Weights of a small transformer language model.
Size: 8 layers, width 320, 5 heads of 64, MLP 1152 GELU, vocabulary 3395, 10.4M parameters.
Architecture: LayerNorm before each block, learned positions, tied embeddings.
Each number is 50 + 12 x the weight over its row's rms, rounded and kept within 0 to 99. Layers, rows and columns count from 0. The size before them is the row's rms in percent of the matrix's.

# layer 2 MLP up, 1152x320, rms 0.124, rows 293-336, columns 80-159
102:59 57 55 40 54 41 51 43 62 52 29 28 57 62 54 67 52 59 64 70 26 59 39 63 51 46 41 75 66 51 41 47 48 45 46 64 45 55 55 57 47 62 49 51 58 57 49 68 53 53 50 44 16 46 46 62 52 23 61 38 45 67 49 35 41 50 51 62 51 30 57 56 42 38 54 49 28 40 61 46
102:49 45 47 64 59 42 48 29 57 26 68 69 43 39 55 57 53 76 49 40 67 41 42 72 28 54 52 49 66 63 55 54 39 46 44 60 48 60 40 63 48 45 45 45 39 45 56 51 49 70 36 33 42 64 44 57 67 44 37 32 34 39 50 71 57 36 56 62 45 49 73 58 45 37 37 53 59 64 59 65
101:48 44 47 69 49 44 44 70 75 44 34 47 33 59 44 50 50 71 37 55 44 57 66 68 35 39 55 63 46 41 35 40 45 42 53 55 49 64 52 73 53 56 67 55 63 52 45 47 60 49 40 45 49 39 58 52 66 50 50 69 35 42 71 52 47 56 58 65 64 58 64 42 42 43 55 56 42 49 73 51
096:31 48 67 46 49 40 38 27 49 48 41 57 40 49 33 43 52 49 41 59 38 55 42 60 52 62 65 61 64 38 29 47 37 39 55 61 58 46 29 55 44 41 35 49 50 35 28 52 49 54 43 55 62 66 68 54 36 62 41 47 41 49 46 55 62 48 46 46 47 46 61 31 63 62 39 55 42 48 14 42
097:30 42 65 47 59 35 53 58 50 43 57 44 33 55 42 49 49 51 57 59 56 65 68 61 40 48 38 38 33 56 49 52 28 45 40 38 41 67 50 39 23 30 44 49 25 46 45 52 41 43 51 47 54 67 48 51 53 53 72 37 30 65 46 46 56 39 55 35 33 63 53 47 42 37 56 36 67 63 45 49
092:53 70 75 43 62 63 34 46 19 79 52 79 52 43 53 52 70 50 65 69 55 71 49 57 58 56 58 44 64 52 46 43 74 66 49 57 62 43 52 65 49 66 40 54 67 55 16 37 52 68 49 65 71 40 53 51 54 40 59 61 59 64 56 60 37 49 45 44 57 41 30 60 54 66 55 41 49 43 63 37
097:64 44 59 50 43 72 55 71 41 40 45 70 53 43 37 59 39 35 57 50 51 27 57 56 29 53 54 53 47 49 64 58 60 44 34 42 75 54 51 42 62 50 55 41 29 51 32 52 50 61 56 70 51 36 63 50 50 49 59 58 71 61 63 37 42 33 55 40 61 29 45 42 57 51 56 38 36 55 53 65
101:42 53 56 52 62 51 45 37 42 71 46 45 71 47 51 40 58 61 51 58 69 56 47 60 42 53 74 44 55 51 47 50 52 35 45 44 63 36 62 38 64 39 60 54 57 62 62 54 22 36 38 62 46 49 35 52 42 63 56 55 60 43 44 33 60 58 58 54 54 49 53 55 44 60 62 62 46 51 36 49
122:63 43 38 45 39 50 47 38 35 55 59 55 42 54 69 37 60 49 57 66 48 29 56 57 43 62 44 60 52 48 53 57 43 41 50 59 41 25 65 51 57 53 62 58 72 31 43 58 75 60 66 30 41 57 61 47 41 52 59 61 36 40 39 47 47 57 57 30 35 59 60 39 56 34 36 22 49 56 45 40
099:35 53 67 59 68 32 49 62 67 62 26 43 56 46 58 36 44 63 53 50 46 64 37 53 37 49 48 44 75 38 58 68 55 56 48 71 46 33 62 57 12 42 57 29 41 52 50 30 72 51 45 42 50 43 67 56 53 39 29 71 36 36 30 47 55 73 47 69 55 39 67 57 57 56 47 42 45 58 54 51
109:69 52 42 39 49 53 63 50 52 28 40 76 66 48 36 38 32 62 58 51 43 36 74 49 57 48 24 55 52 70 48 46 38 16 49 58 58 26 62 36 52 60 52 59 55 43 60 37 50 50 48 38 21 55 68 59 51 55 45 37 48 29 63 54 56 39 43 50 22 61 31 48 38 70 39 58 57 53 63 43
102:38 50 52 68 49 80 31 66 31 58 43 48 54 38 42 62 40 48 64 50 46 55 47 49 74 48 64 45 43 49 27 65 52 62 66 40 49 50 43 64 57 41 38 76 42 61 52 75 58 45 56 25 54 32 67 44 43 44 46 57 26 56 58 59 48 88 49 73 51 39 59 58 51 56 47 47 49 51 44 58
091:56 56 36 62 51 53 41 49 32 37 44 51 36 52 47 40 36 50 19 40 56 40 68 46 49 55 45 30 52 54 79 41 74 53 35 47 40 56 33 40 78 33 29 42 59 41 52 74 51 59 46 57 45 50 63 66 52 48 40 39 41 24 47 89 42 37 49 33 44 57 43 44 25 62 62 52 39 60 51 54
095:50 45 56 41 49 33 43 50 46 49 41 73 41 46 28 27 45 58 67 44 67 54 58 46 47 70 55 41 44 66 33 42 57 66 32 37 31 67 43 60 52 34 55 35 73 36 59 43 41 49 66 31 49 24 52 46 56 49 49 44 59 58 50 75 66 62 48 49 44 49 48 62 39 50 42 61 61 33 31 57
104:44 39 68 35 40 42 66 47 52 40 45 33 48 54 49 71 38 54 51 58 41 43 36 51 47 37 52 44 71 64 57 45 49 47 57 57 70 41 42 45 44 37 52 54 58 51 45 69 41 36 41 43 57 33 45 49 37 47 39 44 70 67 52 47 57 37 56 66 41 63 59 64 48 33 39 73 87 46 51 26
092:58 68 44 49 65 59 49 34 68 68 42 44 39 39 56 48 46 35 38 52 51 51 53 47 41 44 62 55 70 41 60 39 63 65 43 43 72 61 29 61 32 50 42 48 36 55 54 31 60 45 43 46 43 37 72 82 45 49 67 51 47 49 38 42 52 52 50 52 57 46 54 71 20 51 67 39 45 54 60 59
100:66 35 77 71 33 52 57 51 58 31 29 59 41 66 52 40 45 46 44 40 57 62 45 31 64 57 46 50 53 62 47 41 47 47 54 37 75 49 39 49 41 40 53 27 36 51 61 49 42 37 69 51 48 37 61 52 46 50 41 61 43 37 44 42 54 54 63 30 24 46 22 40 47 62 28 55 58 34 51 48
106:77 63 56 43 39 47 44 54 66 38 54 54 36 51 49 47 39 46 50 65 42 44 53 37 62 68 60 53 42 42 45 75 71 40 57 55 67 47 48 37 60 46 48 54 31 59 53 57 40 53 66 43 51 58 43 33 41 56 59 57 48 40 53 35 47 36 56 62 38 45 52 55 39 59 59 41 26 49 39 48
101:39 46 50 69 55 70 37 48 48 54 47 34 65 50 44 24 59 39 65 52 46 69 55 38 70 62 59 54 50 65 61 48 40 51 48 49 56 36 69 60 53 50 55 50 46 30 54 32 47 72 48 47 46 46 40 57 50 43 50 43 45 38 50 43 35 53 19 40 41 55 72 48 53 55 47 41 66 37 47 38
101:50 51 58 38 56 55 53 54 63 65 36 42 56 48 55 62 34 54 43 67 42 48 54 66 54 52 61 39 40 72 66 50 49 52 31 42 40 60 57 39 53 55 66 58 54 55 44 45 41 41 54 47 49 44 60 60 34 45 41 33 75 61 31 49 51 51 78 51 48 38 60 57 33 16 50 48 28 43 54 36
093:28 51 53 35 49 83 40 62 51 42 63 47 40 53 47 45 55 39 52 53 61 42 31 58 46 49 54 37 28 51 49 49 47 67 56 31 49 73 53 41 52 41 35 41 50 44 52 69 29 31 43 37 24 49 45 51 57 52 46 56 53 23 49 54 41 25 29 42 53 70 43 40 64 47 48 50 67 52 44 35
094:45 39 69 69 50 53 43 61 57 52 51 40 45 60 47 23 67 56 34 54 63 43 58 49 51 43 59 63 32 47 31 53 54 64 41 59 70 50 52 74 56 45 58 53 53 37 42 61 55 38 57 59 49 48 51 47 62 52 45 58 52 51 51 40 42 43 36 48 62 49 78 35 37 48 36 45 52 45 39 59
098:49 49 46 71 58 51 43 59 56 40 52 60 50 48 61 32 51 50 69 62 52 53 52 31 38 43 62 49 42 51 38 63 67 46 52 42 45 48 30 36 25 59 25 59 26 42 52 43 59 52 56 53 51 55 52 60 66 51 65 61 60 41 52 33 38 57 44 46 58 38 42 78 55 59 47 42 45 56 25 55
098:18 57 62 49 49 43 41 58 45 54 63 64 66 73 56 50 47 58 28 42 31 78 56 32 51 50 51 53 53 35 57 45 52 62 52 64 50 50 35 61 39 59 45 64 51 79 74 44 35 25 57 59 78 31 44 53 58 28 40 60 47 50 49 57 49 61 43 64 59 50 41 73 46 50 20 28 39 58 47 53
099:41 54 51 69 46 42 38 44 47 38 47 62 42 43 34 52 55 37 45 32 35 36 58 27 48 66 45 38 29 40 63 65 31 34 56 57 56 33 60 38 58 40 50 50 33 38 56 66 59 57 70 50 43 68 41 42 48 32 74 26 48 72 48 45 52 51 53 60 69 33 47 31 30 41 37 51 42 54 45 47
101:48 40 59 27 51 50 52 26 46 30 71 67 51 62 43 18 38 54 51 66 31 49 60 54 36 73 58 63 64 62 45 55 53 48 70 61 33 43 36 34 73 40 47 57 67 76 43 43 48 73 42 55 62 53 36 59 34 44 42 46 45 55 47 38 59 60 54 52 46 62 43 41 49 51 46 41 58 47 55 48
103:62 45 47 52 24 53 50 47 32 61 70 63 31 28 41 43 47 45 39 49 79 24 61 45 56 37 63 45 30 53 39 53 68 32 51 58 58 52 48 61 67 46 59 53 58 50 38 47 62 57 47 55 41 06 70 61 37 58 63 71 48 52 55 33 46 50 64 79 37 53 34 58 62 54 45 61 67 59 67 50
105:55 74 60 74 37 54 30 53 63 44 40 62 69 34 67 45 51 65 34 38 45 62 62 43 57 46 70 44 50 54 56 64 44 48 59 61 47 52 45 52 51 57 50 32 57 41 56 44 50 72 60 46 67 41 51 50 51 47 60 62 39 43 43 61 68 48 39 45 47 57 38 40 51 68 69 67 44 46 42 46
099:58 61 50 40 58 53 54 42 46 71 45 45 45 40 43 60 56 57 44 57 24 55 46 33 27 51 53 42 27 72 54 53 53 69 44 37 66 55 56 57 48 49 33 39 32 75 47 55 33 51 42 43 42 34 38 57 57 44 60 34 45 33 42 30 54 53 34 10 51 60 58 40 46 56 41 53 63 60 47 68
094:42 55 57 71 35 59 65 68 35 39 42 49 55 62 44 45 54 33 19 63 55 14 63 41 67 47 24 42 46 68 34 60 52 60 37 43 44 15 32 76 25 48 48 50 45 50 54 47 42 44 63 75 45 41 53 65 69 36 45 61 47 42 44 48 47 63 43 56 78 66 47 44 58 40 25 61 55 51 40 52
110:40 63 41 54 74 45 44 63 49 35 49 20 63 75 68 33 57 38 32 58 47 44 50 27 39 40 59 36 49 51 29 49 53 65 55 51 55 53 47 49 41 48 51 47 57 76 54 45 54 45 51 60 35 51 58 35 35 25 56 50 48 30 44 45 49 41 52 84 48 39 78 50 77 67 33 56 35 44 45 70
106:43 58 53 36 55 42 55 58 59 47 64 48 41 41 58 58 48 19 50 33 59 55 60 45 66 47 23 43 48 77 78 42 38 45 42 32 41 66 42 45 74 29 40 73 14 46 72 47 51 54 47 63 58 66 69 41 58 58 62 24 50 53 42 50 62 60 46 50 66 31 51 42 28 65 44 26 72 44 47 57
094:47 63 47 51 45 56 60 43 38 61 43 64 56 56 43 46 47 37 72 44 46 37 52 44 44 39 41 48 52 46 44 54 36 53 36 61 57 53 44 52 65 57 63 40 51 48 49 47 62 48 69 51 47 41 54 49 37 52 33 67 73 49 45 50 66 56 57 42 37 38 33 63 63 61 52 46 50 58 44 50
119:31 27 49 56 33 58 63 58 22 68 42 63 48 76 62 37 62 51 74 70 65 61 56 71 43 62 33 38 46 51 51 54 43 42 53 49 58 67 49 66 71 39 50 51 39 59 52 44 59 54 36 54 69 39 69 32 36 73 36 47 42 43 58 49 57 20 53 43 39 80 57 65 30 54 46 53 37 72 61 30
095:34 55 55 48 53 56 32 46 33 45 39 58 54 31 54 68 74 58 33 48 62 35 49 42 58 51 64 31 29 59 65 48 55 62 60 54 47 43 52 64 51 44 25 67 52 53 59 50 47 62 69 47 41 30 73 54 40 52 53 36 48 48 60 46 54 43 36 32 42 60 43 44 43 46 76 46 62 48 41 31
105:57 49 44 44 66 44 57 58 61 63 62 54 65 33 32 64 69 45 64 41 66 44 60 70 42 50 51 58 39 56 48 61 61 44 52 49 43 29 11 44 60 45 46 39 68 63 42 60 31 41 28 65 56 43 39 54 51 48 58 53 65 48 69 47 28 78 37 60 52 67 71 40 40 55 43 33 41 64 54 26
098:64 46 46 85 61 58 64 79 60 62 41 32 52 42 51 38 61 57 46 51 44 31 50 44 60 32 62 62 49 72 38 29 43 46 38 65 62 48 46 42 51 47 62 51 65 51 50 46 57 57 57 57 57 78 55 56 63 55 53 41 59 54 46 43 64 76 67 47 57 45 31 32 74 42 55 59 44 55 43 55
104:50 52 43 49 51 57 34 56 59 44 55 48 48 50 69 56 42 51 74 37 76 31 31 33 31 57 63 55 53 37 51 63 34 41 75 60 61 39 43 55 55 50 22 57 54 55 38 51 49 69 50 61 64 47 62 59 38 25 35 57 51 56 49 51 55 66 35 39 56 45 67 68 52 52 65 50 51 63 41 54
091:51 46 54 44 54 46 53 65 45 61 53 67 27 29 39 24 49 64 79 82 47 39 54 38 55 30 54 39 63 46 57 49 35 57 34 62 53 55 41 30 28 50 42 73 30 48 62 43 42 31 69 65 54 45 24 35 49 68 65 48 33 50 45 46 47 55 27 45 54 48 49 55 59 37 59 38 40 57 55 33
101:46 54 42 57 58 54 46 50 46 58 62 42 62 35 44 34 51 56 45 55 37 61 64 51 51 61 42 58 67 48 60 50 44 50 62 61 27 50 60 48 30 67 64 54 44 55 52 51 28 38 69 40 45 27 42 51 40 51 92 49 41 59 59 54 74 39 60 70 56 66 66 57 47 59 64 37 48 54 63 67
097:25 53 48 46 48 34 46 60 52 54 68 41 58 72 57 67 42 52 61 49 33 20 59 36 48 56 52 44 53 56 55 63 46 58 36 64 47 41 36 57 42 58 57 38 43 71 61 54 31 59 57 37 32 38 57 40 39 60 47 57 61 43 52 59 53 55 39 66 49 56 45 64 58 47 57 48 34 30 44 44
096:28 55 39 54 27 67 52 37 70 34 43 55 49 25 35 67 57 50 25 64 53 41 37 63 45 47 60 58 58 86 58 31 46 42 45 69 76 42 59 38 49 62 60 43 62 57 34 58 39 25 72 74 64 41 52 51 57 55 39 37 40 62 58 62 53 47 51 58 56 59 48 65 58 47 49 56 35 49 53 49
097:69 34 70 30 46 75 33 60 52 41 59 66 41 48 66 59 56 56 46 65 61 56 52 64 55 51 01 65 23 43 63 62 47 57 53 48 38 68 28 57 31 53 29 55 61 51 54 47 44 36 39 54 51 37 49 45 37 39 52 46 57 39 36 59 49 37 59 55 54 71 42 38 42 39 50 48 38 42 56 53
103:21 49 44 58 73 56 71 68 54 51 61 69 71 46 34 63 41 62 53 48 43 34 57 67 78 62 73 41 41 60 41 48 45 39 63 34 80 59 66 56 63 44 56 41 55 52 41 52 54 56 67 77 51 28 62 47 51 40 59 70 37 40 56 43 52 39 64 58 41 43 40 40 47 49 43 46 57 41 44 31
# layer 2 MLP down (transposed), 1152x320, rms 0.118, rows 293-336, columns 80-159
102:49 44 37 45 43 61 51 48 59 44 62 48 44 40 45 60 37 39 48 58 59 58 76 38 52 33 25 49 50 68 54 58 65 19 39 40 37 61 45 39 54 65 81 56 69 40 56 41 53 32 83 82 36 51 39 78 29 51 44 56 67 43 40 49 51 70 56 25 68 47 84 51 57 50 44 53 45 53 56 44
098:31 43 64 39 60 43 42 55 59 65 37 51 72 62 51 56 48 51 47 48 60 42 37 36 71 61 54 57 45 25 68 41 79 59 50 72 68 44 64 53 33 58 56 63 58 60 55 36 61 49 57 63 74 46 51 48 43 46 34 53 47 64 35 33 63 74 49 34 59 29 49 39 52 64 75 60 53 35 47 45
108:68 47 51 38 44 60 43 52 59 43 56 59 53 32 43 36 75 47 71 54 49 35 56 53 35 42 45 65 48 41 40 41 62 41 44 55 50 68 64 54 67 55 54 56 65 33 65 36 23 54 38 33 63 60 64 35 56 62 45 53 76 50 63 46 60 60 49 49 27 31 22 62 54 58 56 51 46 57 31 31
104:59 37 75 35 34 56 53 37 60 37 43 22 43 52 57 40 50 41 16 44 38 53 56 49 58 53 59 51 56 58 69 48 53 58 46 54 42 41 48 73 61 69 24 57 41 33 56 35 50 41 37 56 45 35 53 43 65 61 50 63 41 58 54 46 32 60 37 53 60 55 62 66 31 68 46 43 55 45 48 37
095:53 49 46 38 42 44 63 61 65 57 59 55 51 48 57 46 42 52 39 47 52 64 38 48 44 50 33 51 51 44 44 44 68 68 53 57 50 34 48 64 71 69 26 49 57 45 52 74 64 43 53 43 44 61 44 41 27 41 50 33 51 64 60 60 47 60 44 53 21 62 55 62 74 55 54 49 38 45 36 46
096:40 55 46 40 40 87 59 57 33 43 31 42 47 54 56 48 63 33 37 55 61 65 53 53 46 48 38 57 31 51 50 41 36 54 65 28 58 71 27 45 62 41 58 59 59 44 31 44 35 43 50 27 58 66 25 56 47 22 49 52 46 69 39 45 56 49 52 54 49 45 46 57 55 59 55 45 48 43 53 58
100:49 45 45 45 56 51 31 49 51 70 39 57 49 52 81 58 62 49 53 47 42 53 46 56 35 60 40 54 54 70 33 46 51 54 64 45 31 59 27 46 48 58 34 75 55 48 49 41 48 18 55 37 59 75 55 46 65 41 36 50 37 16 40 33 48 53 40 49 42 52 80 57 50 55 44 42 60 44 33 38
089:75 51 42 60 38 57 43 49 62 42 56 61 35 60 50 51 64 60 58 39 50 56 44 48 42 54 33 74 67 73 34 73 38 54 58 45 54 63 44 58 33 49 33 59 30 63 35 34 55 32 52 43 57 40 73 60 53 41 45 57 47 54 75 78 19 53 41 53 49 55 35 65 40 64 41 38 46 40 54 56
101:46 59 49 37 62 74 26 42 49 64 58 50 56 50 51 65 65 63 56 38 49 37 35 53 59 66 40 54 39 52 58 52 48 46 41 57 52 52 68 56 47 56 34 58 66 38 66 65 32 50 47 31 62 39 50 26 45 57 42 42 70 24 49 52 47 55 54 29 57 49 54 46 17 58 59 57 52 63 67 63
099:48 53 49 62 37 44 60 49 48 47 42 48 62 60 49 35 53 68 40 50 64 28 87 53 43 53 43 62 40 38 70 47 45 55 58 55 54 61 51 55 49 34 38 58 55 58 44 68 34 52 46 51 42 61 27 55 44 51 72 31 50 62 65 59 33 48 43 32 67 35 49 63 65 57 56 46 33 59 39 66
107:43 20 40 46 57 57 58 72 42 66 54 48 49 58 61 46 56 31 54 39 45 37 43 52 68 61 71 58 35 55 48 50 60 62 39 67 25 52 52 49 45 55 58 68 43 48 57 62 69 62 49 61 77 62 53 46 56 40 36 43 55 68 51 35 67 54 38 45 59 43 62 73 42 54 56 46 48 35 51 53
102:46 50 25 63 52 66 44 70 74 48 50 60 56 63 32 48 50 54 45 59 56 44 26 64 61 74 50 69 66 52 58 57 36 63 45 46 56 53 62 41 35 63 56 40 67 47 36 33 47 71 55 45 39 31 44 64 49 56 36 64 51 55 49 71 45 54 31 42 37 59 64 36 31 66 72 56 61 52 53 55
097:69 56 47 42 60 43 56 54 63 48 43 24 69 53 47 53 31 53 52 50 39 61 53 28 37 62 32 46 54 41 36 63 30 45 48 54 48 57 74 45 30 49 81 51 49 62 47 42 61 58 43 49 33 44 56 44 76 32 43 46 07 50 66 33 51 61 66 59 49 22 38 70 44 50 48 67 49 49 44 40
107:53 40 62 52 43 87 43 55 57 72 51 74 44 70 31 45 50 43 57 67 52 66 30 53 45 61 54 54 64 55 46 46 35 62 38 55 65 55 33 54 30 42 56 70 44 44 45 38 52 78 66 21 36 44 69 68 38 54 51 58 60 64 71 54 63 41 43 35 52 52 40 43 71 56 71 22 31 35 48 56
103:52 36 49 59 49 61 58 51 41 69 33 57 55 52 40 63 36 50 36 60 52 34 59 31 77 35 35 77 68 69 83 47 35 35 38 45 53 44 53 66 47 52 69 32 44 38 35 42 59 38 60 68 55 33 62 36 56 62 53 36 49 54 31 39 50 18 48 46 39 44 32 57 73 64 55 57 59 54 45 71
102:68 61 65 38 30 50 49 46 55 73 50 54 72 51 44 59 48 38 45 52 71 44 56 53 52 57 45 32 71 38 58 43 55 32 54 53 46 45 63 44 36 48 52 54 52 66 43 43 58 44 60 46 46 41 62 79 50 59 31 24 51 26 40 58 69 67 39 56 35 27 49 55 77 47 50 34 52 28 43 34
102:80 46 61 35 52 55 38 48 66 52 40 37 32 50 48 35 48 44 60 62 35 63 45 67 53 69 51 36 45 43 72 32 62 31 66 40 33 51 56 56 43 40 51 37 70 55 47 27 75 58 57 61 51 41 58 33 66 53 64 54 41 50 59 48 32 48 38 33 67 59 40 39 41 66 33 61 51 42 59 48
111:53 65 56 40 60 58 44 34 51 48 37 47 35 65 36 62 48 58 60 34 32 47 47 54 32 56 62 49 54 27 33 59 39 33 63 43 54 34 39 45 52 64 51 69 77 46 43 38 35 42 61 34 46 46 65 39 51 47 61 59 49 45 47 66 41 54 48 56 41 39 64 33 67 12 33 41 38 39 53 61
099:38 71 42 50 48 44 61 53 50 65 45 43 53 33 38 68 33 48 50 52 44 26 63 60 45 45 48 68 55 28 66 35 62 44 50 35 55 61 50 33 52 55 34 50 48 50 31 29 62 37 33 72 52 36 63 45 70 48 52 63 63 56 46 62 57 35 61 65 47 52 74 59 42 61 49 18 46 47 30 56
104:47 43 58 59 44 45 29 67 57 52 53 56 58 69 51 19 43 50 67 44 55 52 41 52 48 48 48 49 71 54 48 47 67 60 52 55 36 16 43 31 67 56 40 64 52 60 49 46 50 33 43 40 53 57 53 24 69 52 40 62 38 38 68 40 46 50 30 44 49 49 43 61 52 45 60 53 45 60 66 58
098:79 48 39 47 71 34 73 46 51 39 57 49 46 45 57 42 48 45 55 62 59 52 66 39 26 50 22 61 50 44 35 44 66 47 50 53 56 51 45 66 37 56 64 78 64 44 67 48 55 60 39 50 63 26 26 52 48 35 51 29 64 52 37 55 50 53 64 50 26 53 49 44 58 23 68 49 51 51 74 55
108:76 57 51 45 44 34 53 59 51 56 60 47 57 61 56 51 51 56 56 72 52 49 37 56 63 54 54 37 57 34 37 41 42 63 37 34 65 43 54 58 38 58 42 65 68 26 51 56 46 24 55 47 52 47 58 69 44 57 40 61 39 42 65 56 38 50 26 44 36 34 68 52 57 34 65 72 64 54 41 69
093:54 62 56 21 52 44 64 42 54 62 32 42 54 50 22 41 45 38 31 49 43 75 42 56 65 54 48 35 37 55 51 42 50 37 58 35 52 62 48 50 48 38 46 48 68 27 33 57 62 57 36 57 63 49 67 38 68 61 42 62 43 37 42 53 46 45 68 31 38 49 71 36 28 17 44 69 71 41 49 47
108:70 61 56 39 58 44 50 45 47 70 70 44 50 40 57 63 31 44 34 48 61 53 62 50 32 30 38 66 47 51 12 47 52 44 42 48 56 45 73 60 56 33 52 50 31 64 35 47 53 68 51 35 67 47 36 57 54 36 41 68 51 50 39 25 43 41 68 34 54 71 54 62 50 52 39 29 42 69 69 62
099:53 40 62 58 29 62 43 42 35 56 51 37 48 22 47 57 38 44 43 32 53 59 61 41 24 57 71 52 59 51 43 58 71 54 35 55 29 52 35 19 37 44 40 51 47 55 52 49 60 53 74 50 54 55 50 52 52 46 72 46 37 39 55 31 61 54 48 44 56 49 52 58 49 54 40 56 43 40 74 55
107:43 52 34 62 52 49 44 56 63 55 71 41 69 50 53 24 46 57 46 45 47 41 63 30 58 77 40 48 36 70 48 73 62 67 43 69 42 61 20 53 67 49 59 46 56 43 64 55 46 49 52 62 32 45 45 71 56 30 43 62 45 41 54 68 45 54 34 35 56 78 60 38 63 28 34 65 54 59 42 49
109:48 48 39 49 51 41 35 30 49 51 50 50 74 76 64 62 51 55 37 43 36 51 62 59 29 68 48 70 51 77 65 35 52 48 52 50 45 30 23 60 58 40 44 50 44 36 47 47 31 43 29 44 58 25 51 64 37 44 46 38 68 55 58 68 53 57 61 34 62 59 36 52 55 50 36 25 57 42 59 33
111:19 49 54 33 46 56 46 61 69 57 69 43 71 60 40 54 67 66 73 55 65 58 48 33 60 40 55 40 41 58 63 58 45 63 47 27 42 49 52 54 57 54 38 41 49 40 31 50 47 44 46 48 60 46 44 47 60 53 56 73 65 40 48 37 39 64 65 57 39 55 65 50 56 66 31 49 47 55 54 53
095:49 57 53 41 53 33 54 58 51 24 43 40 47 53 43 42 29 36 49 55 62 58 36 53 54 59 53 49 62 44 41 54 15 24 55 61 43 57 48 66 49 39 67 67 63 42 35 47 55 33 55 32 68 51 44 47 44 37 51 93 51 57 40 62 39 52 28 40 63 41 64 62 55 39 42 68 47 45 71 26
101:54 39 55 39 52 54 54 57 44 62 61 69 37 54 48 43 39 64 49 54 35 57 43 36 44 63 51 63 41 54 65 50 63 65 47 32 64 50 44 63 36 52 54 35 76 32 28 62 44 55 25 42 39 67 59 47 62 36 36 35 43 61 39 53 20 46 59 44 48 49 45 59 47 59 59 49 63 56 52 61
092:55 42 53 43 72 60 47 33 46 45 43 68 38 44 38 68 27 55 44 51 47 50 34 48 52 49 58 71 37 34 66 37 47 35 38 53 47 37 58 39 46 65 60 43 24 57 40 27 55 77 28 59 64 58 30 64 58 78 52 48 61 59 66 54 42 48 29 50 55 68 54 42 41 75 35 46 57 39 64 54
108:42 54 36 63 42 58 78 31 49 41 53 60 26 50 52 54 71 47 43 56 64 41 46 44 55 56 44 45 52 42 51 44 40 45 57 36 33 58 61 47 45 46 41 43 33 48 30 57 50 65 52 35 59 49 49 46 41 57 49 44 42 68 69 41 46 55 49 68 64 30 38 33 52 60 37 34 47 34 41 53
098:59 50 48 53 54 29 75 55 44 53 13 60 45 42 62 59 62 48 35 58 58 62 66 70 38 43 44 47 39 50 54 42 42 71 46 39 36 54 62 77 51 63 48 75 46 49 51 49 59 67 39 44 39 71 43 40 45 41 39 45 40 54 30 48 24 50 78 38 58 41 60 41 46 32 57 50 58 39 37 52
123:58 46 59 45 41 56 43 58 44 26 57 50 59 57 58 44 50 43 52 50 55 44 64 40 45 56 18 53 66 50 36 40 55 48 45 43 45 60 55 59 48 27 56 45 46 59 47 65 57 45 42 58 61 41 65 41 52 68 68 47 56 43 54 53 60 48 66 38 37 87 35 41 36 31 51 52 49 62 60 46
087:41 33 44 59 58 53 54 66 59 56 60 33 49 68 47 32 40 43 54 52 48 72 57 52 42 74 42 65 63 38 25 59 54 61 34 45 67 51 29 50 57 51 48 27 39 42 59 48 41 49 44 69 35 69 31 51 62 63 54 56 45 71 48 24 49 50 55 59 32 42 58 50 37 54 39 48 41 41 51 67
103:44 51 57 49 48 61 24 31 34 29 57 31 67 55 88 38 57 37 36 51 29 47 46 48 61 69 37 48 47 39 54 31 71 47 53 36 67 55 55 50 50 68 44 40 45 39 38 42 42 58 48 34 21 58 70 24 68 52 43 37 57 34 53 32 42 25 54 64 58 46 30 46 51 53 36 47 37 38 32 47
098:33 56 44 55 55 57 35 39 47 55 40 48 48 47 43 46 34 37 48 65 43 27 40 54 45 52 48 52 62 28 66 72 55 43 64 50 26 53 38 48 33 47 30 47 32 25 41 39 35 59 37 52 48 38 12 34 50 45 42 51 52 46 58 37 65 46 34 17 64 47 54 30 51 47 42 48 59 48 51 58
091:59 43 35 53 56 56 43 42 72 33 56 32 49 64 60 47 51 42 25 46 48 42 69 58 33 57 30 59 38 29 44 42 67 41 43 57 31 42 57 41 31 57 80 52 47 55 56 45 53 53 59 51 32 62 49 60 39 56 63 49 42 49 61 57 59 41 44 42 60 51 68 46 41 70 44 52 59 58 66 61
104:39 64 59 42 58 46 59 67 53 47 51 46 74 59 54 48 44 55 63 41 34 53 56 74 42 39 53 70 40 53 47 48 49 49 66 38 35 59 51 58 47 55 37 57 56 46 26 69 81 45 64 69 22 52 64 78 65 41 52 54 58 36 42 72 44 56 53 55 55 53 65 44 43 57 49 53 47 46 66 61
108:53 57 53 59 38 35 45 29 22 38 55 47 45 37 44 33 45 62 41 53 59 48 71 52 38 49 48 47 38 69 50 65 36 36 37 56 28 55 70 50 34 59 35 41 44 47 39 41 34 32 37 61 49 33 58 63 62 57 75 61 48 31 38 49 45 41 46 36 70 32 39 30 56 38 36 39 50 41 46 71
102:39 54 49 41 45 38 45 53 69 57 64 41 48 24 57 71 40 62 57 76 28 37 38 35 60 55 52 60 45 40 46 50 55 44 53 39 29 66 39 55 53 59 57 41 52 27 52 23 44 47 44 63 56 64 59 53 60 50 85 54 53 51 55 63 34 53 75 51 46 62 59 26 74 38 67 52 47 47 45 68
089:46 41 56 50 55 45 52 54 56 68 57 37 61 47 56 64 53 61 65 31 40 49 62 42 50 41 76 31 47 25 27 71 69 35 59 35 43 49 56 57 51 55 47 69 61 53 53 42 47 59 44 39 30 43 71 47 28 31 51 59 72 73 48 55 54 47 55 42 48 57 45 49 41 57 44 53 57 48 48 43
099:46 64 56 52 57 16 53 54 41 74 65 41 51 61 53 41 51 43 49 45 54 41 56 49 38 46 62 25 46 41 65 61 52 36 53 68 23 38 46 54 50 57 46 62 54 51 50 46 44 59 44 33 63 57 58 59 65 61 48 48 45 32 55 51 60 33 49 64 51 47 32 43 60 50 63 32 43 74 55 55
105:28 46 49 72 67 52 41 64 37 51 32 43 56 43 45 31 39 52 64 79 66 63 47 33 44 52 40 43 55 40 52 44 68 66 54 72 37 54 49 56 46 30 53 40 67 39 70 73 60 51 62 43 56 42 45 59 46 57 38 54 59 52 38 22 57 67 49 13 46 44 55 44 65 63 40 54 68 53 40 68